config = dict(
    n_layer=9,
    d_model=768,
    n_head=12,
    n_kv_head=12,
    head_dim=64,
    d_mlp=3072,
    vocab_size=32000,
    activation='tanh_gelu',
    norm='layernorm',
    norm_place='pre',
    norm_eps=1e-05,
    positions='learned',
    qk_norm=False,
    attn_scale=0.125,
    bias='all',
    tie_embeddings=True,
    parallel_block=False,
    init='orth',
    init_std_qkv=0.0206,
    init_std_o=0.0256,
    init_std_up=0.0295,
    init_std_down=0.0295,
    optimizer='soap_variant',
    lr=0.00911,
    weight_decay=0.0,
    lr_head=0.00918,
    warmup_steps=200,
    schedule='wsd',
    decay_fraction=1.0,
    decay_shape='sqrt',
    final_lr_fraction=0.0,
    batch_tokens=131072,
    seq_len=1024,
    doc_mask=True,
    train_tokens=706200000,
    steps=5388,
    dataset='wikipedia_en',
)
Each number is 500 + 50 x the weight over the matrix's rms, rounded and kept within 0 to 999. Layers, rows and columns count from 0. Numbers have three digits each.

# layer 2 MLP down (transposed), 3072x768, rms 0.0295, rows 454-519, columns 720-767
612481503461547498430550407543580611470456485469446482444483467501523367509571490490489405556559541519514550434488443480411551490528587499445444
553501443486600539565568444424574438529493427501544581490570498486551470520444504485484554489417533590480479502438494544555543427501515404552572
465431571471439536442589457448495504438487531430457576499521507529481381548461479524533517458527581513511547557476479541414501505515454404540589
513523487500404491477356541508489477536497450501614446465572528420565453423502525503483460439481438461444421405490467447419529426409347507464476
468527591597494513620528518451428572590457511564507539574568543487487458553464576547513502544458497463527421549443464431531470545589545517584505
481501500512446491446455458414500525519542407601521459507510444597547503460469520620422494488455437491530474480512491470582540438519564362538478
561499523447555491461501489491578617392534547491536523469462495544517492578438515583506480521484480484523489468475434518433500477611454501483443
493485519470487539438442540460511539475461463522576482517477567450501533473507388553520535464438504500515482438454526560604441508430384517424536
484524553552634422535478472495510384458528484452516483576535484469511480523469527569493425509559495538437489484440558540527541520552468523536469
482545514393580528513512619449568560496578570572573480504474509478450389629535498455504478495481506561515506513502402440483440523481481448555537
470424543491492509447478558558557509407444422399465503597477465476437477577438516428470472552518483555409453483520419391449484481454516523547494
539505472469565464476512457466423501482427437548473517439563535546460567558510541479490508490520534424524477603492446522496597469543479512468505
567506563555549517486516454525495483485523529495456461461475593444507470395496517452494517466481433460501506450497418497492522548522493547493466
508473458436523555526563466487446475550603517475436541579482507581580429488431428430512519539461552591401452518427499500523504489446384469577499
488550498494480508477438532456471570506518504487627487458570527544467570476514493497488538469569475569469558530528451590540497495469546428528577
486552465609522537586553464513459525492524522515427522534505496510519491561514484524517550601568466497486513530438539468521553350402451454428452
511572543479484439581475559480450498522463470537553561438516420471488475564562516530520477471508406512489449584486533450512507443458408504513494
498395463555467515497584451479486411501599486492485466441574483502428491516396470474482571427549530527576554447486475482425488505462415566505460
430484497477608428447537498452477546478490505561497469572572399553595426489445533554418512497525481569493531509481529440471636545494460478443566
506502443480497489560500479536573522531539544494467527582455458554507484484549438437486491534586486530509478478488444514485473485513498410515453
546550478545572408485498520441512511532483513489547530498485490510528494412479476474489560494546479499506321558549545571595429511524431548528526
489519464508449551522514498531573485535430506485475467562446445513509496460429550572516546450521453502499502458514464495557509508462598425397504
507593462460506500629455482550389509557435521462515526535536495499521496497446586531495516526530443506506544402467452519525473578501514444605479
543488497580504469562484430449432438466435561485505478468483451481399455549491476498536462388516546504404472550507496607491451530529496563575549
502520587551480522455497430448516383430522433472534588520528432605439512445518459387485552537490543533482381482515482506484515539486534456485445
487487521514514535393446474530482545516467401564473493533498454505379558488560442552522465373507561502482517463522460520514470440447562523524482
490463467499535523484478516510578512505472458458547481511547497589476591548582425498521509545478461519494463578560525548515519480487561460559446
522461511480456505488516509397542514498494398442523531535425475516496517527471460527538495511477458567491510486521552515519454528536512436505487
496439452532474597471506417434505506494437470459491462490601527498475460451482491661411516628493584537535511544502412566499454427472454422478509
445433530459444462437532586449563461677524451481483473469545484425477493438527567473566533406504489478490625520428530424463555586450447460490534
558532524548444416538473430580479506568526499451467576595517533526529454498476503475539565397475492565394611511459458487545477466381515502430532
527508504482536480454471602531535539575520452448516527545452548491473492497481538585501547490545582484575500501501542487491442530541443446487458
514442567486525541512485525543616511549512500532469518477522546512495437568483503433417468506536501427379543543484586552453510548443405535483420
460531559474505483506489393482459492472463518490541555504519456437460449510468548533572501555437457458501497500452380475540421542529551391501486
537480541511460465451434510433655491500485491517499491521547533466497497470615504480496444534506470430459515456537530481493443520538436475495454
533451572484546526405482552475479557557474565547535483574346544619512513500618474528467444519507547524565525480584488526381499578398511483524504
469476548501433526569490491611471545439527518518472545441575548509387515508484585531524562524502527361542512436406533543571410372521522526456485
501531496552472407563452534497514453568413506487524475529486438536467503478534506462482491443486535531493512548487653512478434568493536459437483
477517499480475488555569486497509537459451482576499470473509554381582590572519401518508519422508465554549498439567434465509472510610479520435459
506520532477556480485465586482551438475490453550536553547478512487519512477504626510465549455569472475601443442435547530401432482472550466409510
447556479491482504561499506594499448489470477528450458437404465471547455491473546527532513428497517410524545452446563488527489497475511370433500
404470461540561464584543555603556552429458389536430569601451544496545449514513470537507420511560429564493562557426496519446546558510537397486596
561568525500476436658550521530497431547537575516506562450563543558467404567457512480500454521435476394471510467494515485544401411527499508589555
525491498499545514479533470483422422487458488501546585566531438510457557472479461463527506534485626547463425468463481543540470495441568366452508
495474530541507531539409468436551528529539487449465527492500537487422544471501531386493444471473514409524393531437479514509493420455536449486421
470512447513376466448472463495465531496460486466551504485466460545533465538510471503407596546424473463573407472480500485414544492430542489488396
543504505509447523484461586451601369437467506466471547502460504497519583564498463563582461400499424501474558524519493530467554523454576470458537
559476571493533522525522415601422479529401436574542461545446584469437414433484418582547507513557582497460573517502500390434597543510459463495453
518521550540437521423475556505546504533514478476520504531462486500454524624535536516499608523442481434426466477468525604472560455558539494496527
485510456487438487482462518491467578425508504507529485475407549338522500496483491499476463531426389448475446523508556525585610487502497446470526
461561460547566539539442565514460524472459501459568547545462500525527571517484406527434565540507472411495542478450599544485567546570527576395566
456447469508499535542476502538540453492421459576549496499459434550504541459488572486600457355542524543455519450515504456486508533500607556468504
478540523527537456523323576490508604473538540542475463556503459436535463458482549453526401561499506589533511536471539417465454477523498462535548
568484522470478629533561498488452494515491495469495504488424603449473562535510419547564496475525445387492473445549425507429542610490596515463499
541515559551523531537471536561509478465571492560528421370594591450533446503505552449483502493535552514472442418524554461585528472593481553555399
506505500477514512509450581455550517469576463574496403520526455490574563563523471437435467483498528514555509517597485466442447431536451620532460
497517448499420532551452447548504441437433518584474471467459546476540614582479423513512415564534478426505463425449498591552496529579503509440467
455528563422575503487440519522516429487474422400520516471524472492510505469570419493536466560473495497525480544483472467535497491562465557543481
523412447433520553491487602485550549440561479502551525527542547549396482576503372457583495450556474471614441602540466557555451506553463430384496
459521472492450509417515550431550595503494539477452551468542518502526601598436395551483574506470566589503559525497343473540484498628510454528526
593536448485570505558483474510515495553470419440540462528458429428497547484492498407524487496471493472535475423503405476470515553538508457510474
529536517504529559462513517539457445432479538513404549538519394550397521460528422528498545557481513499495484493453556497507489539555556459465514
511409452596486538499407493523481517498418523509462465487609516540527449424484567438464432484452459557454518498498415537450494478481512546524526
602527569476407557472466505473534488586429543453465506438457555502516518508524523500519496502467563609446543457475561432512580502484388454526492
478433424458516564462464455414575547566496483544559447558486549533449452555573451364641513438421548485458469476500434603427478482494461498510512
581562501498574380518473504497566519544568514480471447416512463570532521487483439430453527537455564530471416523463517603463579601423483452471468
# layer 2 MLP up, 3072x768, rms 0.0295, rows 455-520, columns 720-767
547552525530568489475478503560494434479472468474470599605480530469630586587477522524558571406554441435416569441556585480587428498462429584504465
560492501504514495491544470502456526495543551508488605505451485522475537475439528539459514547547481421418449527463489531542476510525432592398355
531509548486465519435470495518475522508466502447617507519503545500546570527540523428498521507439553499493493468403526460449437536502463396392473
565490440466494533414504469480509502434468591443522499657483568349544638511516451569592481558509586603455504481489562583509525513426471444637371
504477566470433469589463459595507554523465514513460516473480546434450519547527402502515474504496527416533455524594483471557461528498344431518505
363563454539580497532453565540466528437530491463489529566488452475478411557612545501485514475479470546613392568460569391496524526632539529494544
530579514446462450509431473462531491540492470425536522496518397514559574504463510406496502490584467537572609515478536557527503406466461518562446
528485575511479576589527498493447565531481480544453484449576454545507597518512602572496439566505485498513528438492449501491573482499481577401522
518614445527468470415479580514458497586437445379597488509514469488533471502505461471510516446552463482564506499395526499609482487506535494521469
444419572482497465525483434591547430516432543554520536489507507577484517492524445544474545523530428421426488432496527446521533551483502584489547
515463537521507551502553542495467580431619611509478487477451517546564528508472536552486539486552460557596460468486491407472449501422521535475522
503607533483533475437441583457485546478528573418606477509530425540483492524481509508616522432446492494538569562458446483595529447503516585467469
514637421545510554582562529505583440467510610453593487537510534531601584489429514534482465439672396535491419527590501497517434545395604527491430
510519517549564439521558516454521487586558498514436529517480486557497524537522509425480521504499501482486444576560563474522592527475435504513514
495537482542545446463409551517468533442521534534477470549451581528558555460549556421470506465474560539463566496552536609605387453353471548566528
485478496475614393401488534489552497523536405418445437543396467503420517462524466502519620451573474482518478591394553443492527455501554567504514
502561571457498503520548579431561492491531528556496526484434462523507552508570506530485445519573495528485506567422428461442484548458581453515509
435509587469446559412536517490508464458533470540517497481505580404479470593572523452579472680472476528488474487465452388430474455476468456482504
502502476514510550468522548483540473518441483524401535554538564452393556488567590573498525503484535463497441436528433507572528387470464544520565
532497489436488601448466531551443480538546509416631537485506561444477514564553492421595507501379477475444474507514608492463545488550509473431432
487450566509525571524560518498487539506497490513486536519477502523504473477540462531532453453500489480441527403454526448484488481469494464486474
489564447453522479498534573464523555505554547468504652456459602482558485550566506533430525540461453639459538513464560414471613445507510503506468
491542567528451559488530485486502487557459455577456574478450478433474492550506452442555564430528537431446515542533526448500536454474496494455484
460518460544551520447449586523512542501465570423464485552584484463514526538495521559525443495478517510562527534501579310495506537476443531429543
467509497530421462485520462486424532438488450448525539516406472441507474494453563538428465561593506666404545486468413501353574442517401584330521
458500494521400479555457436591412532524594463568510515483488474452432505561469529525525605534508470488591467446575495505493686619545457532481488
491545482490490492486462493539466511539503523530549387429507526529432439507522558488422549510544495437479508523489475487567556471538476437549444
502494415538498530492516478569554566548465595535498457410524511433460471530443492593548463458550454505434632553508585597530451476454495611541518
497520487417510528500503541464479446533524569559560476550502444480428587573494510516562576527549518596456465546555462483531468493529552455514437
417525584537576553525446398427549508467568539520471477484519570446467528569467514490489503539497392468404451421539506579458625475443468472560614
540555468499496512411527577515527446502524542490557492525546467469605527564526503466519522547544437582508566457634467493578527499440487563532510
471449520509546555530407575502515473480435467535506531500550526393469422591460459518443486499477380462525525401438545488534497444510510532522457
537517483539511477548524504526470456442480469541448560391496453517480557467481522391497512481546510490483436426452388478520507508489574454470507
545561401540461572495542486436508434464524533460468394385543479533637609527554549487499517486540555567590516534566525504488483604470514482534416
460458459496487528495529562435629467533549524463568538475499501516445459499528470501528543517472544482435527573488461431506533496469564436495513
573516494476495542450515601538498456444487361458410530514492425406571515512512475478572615480487492558474564504568473473428487534507459506463398
572489456489505548482533596531445467561551497517464418570500542522481565511463477495562582527418408577559554558479502459548527438490490453504447
528463499399543471455498478491513468447521479494526437531521561547464619602457591460420452478503489437487547492474485565430595502470435562504539
455524574518451413483511564473492497529550483464415492432589525499422594464515432482452500478522487566487499468449491629535413437486566486463453
530580504559480448448492514566543620479530473481443511403423439437642560422489527445478476468440509465373416603522455456527569522406417526543499
597379577492522531526551440511514490455502485463488491373485528516471455547632532533513521454461505460572433527432612534415410552516466479512621
473567440505542436523416420417531452541552548367541437441430452536508572470523537474643537602524538478473538558483477519503446523461462601618465
446535559487546532554457535462551511504527564451507494520410398533514493440463451519457548535514430567479499477506448439515456489477409509426507
475548585546521474476447523538566448396529442522462483437450423497573432535519477425439581581498428550394447500513517563439493506515493505616527
548442480391513516582537538447407507482547481497499516557580493553476509432505498545443512442414499533428463514411534521477459571514552540490443
498527517476477472517530479510436634478454525477445453441555561507537513519556542527503520420499458508480488426348509399551473454530526465533503
538488460522325520515445589412517567573492589471438544452443497633609536586433504505569469544512508505498535474470394466509486471440441494472537
530561501546535555477573451493509519507537524466416476476530490428435544532423448510555417511518557579491388477386466614514512525535486552549486
528470541457508494529512463489420485466442563538589472475471413500439501492491494426491473472575500495577536515465483525531529515428532464535423
505543443626476481498447579455506456469519505497541509553606516517617411450539548433499477481543548538473498541497496469502449494555492448512556
496542485509517515488508523383465588430460569493452484565488482532557496438410450396510500497441535520479515465549471515511577542636406506514442
410474484450597580518518508461543419609493537478563512428517511520507419572516539418509528437473426572460500455509488510426518489434571457512479
440545557589541481469532535503496537469567546587515425541535354556585403455484561535526470516546528539443464505460600518446483387572465548461473
514440519496492589494477508490467466519547462502502541533547442521494516518547450530441539475466477449568567625515507476531483501428522462476465
459427397454470491581451531535529418511472443538544472501512555486513467517438531426518497541544473580564439482491427538542462538476586411395553
472511585548514532485455452399654505393429527550516489455525462465529499504435513519425494543417467522498452511474487534608422489487428506497506
524516471476475499477565499472517553498451497526489568567423445558511465518448532496526499467513452523463472488380446429453522493513488461494531
490449443456465429489456481465448408452506550575581468558554556505484542490476520458502478498614511488488585555510467536483501482537506634461489
529462480521537610553516510476407494533533462518448401457556544514492568430463506630493569438503546565506522493562467460504547378422511433476451
522589434561357487491472534570427591512523627494531552505422490516529532598538501494553541503483529418548545546533442569505470497545564490498516
519528581514544497487627549529565529530558516526550481420503577455582506493532518419529526455587462558500542536557476480604425533408504451438468
538560502517488503491513546487569501434519527480435452494459524397449539438532393476519522403495512504471572506512557533515503487487563482508527
534532488562514555522478459489520551467510539494535460504557424508530590460542426495519496558392505448543454465523411525511550469484514475468563
497546424507516401415562572471569459560484596535521453503406532545490508522524495444452466544482456518499432500460477487558484509455579443551571
526617428548536476440568462540458446556478570479555525443520520519538589511531632460577511442446517551523525441516567460488538522468617609479580
470441537520533531502501470565436533482510482511481470505503555500561615511493532508647431442564413512450583529455501551463564498452487516478493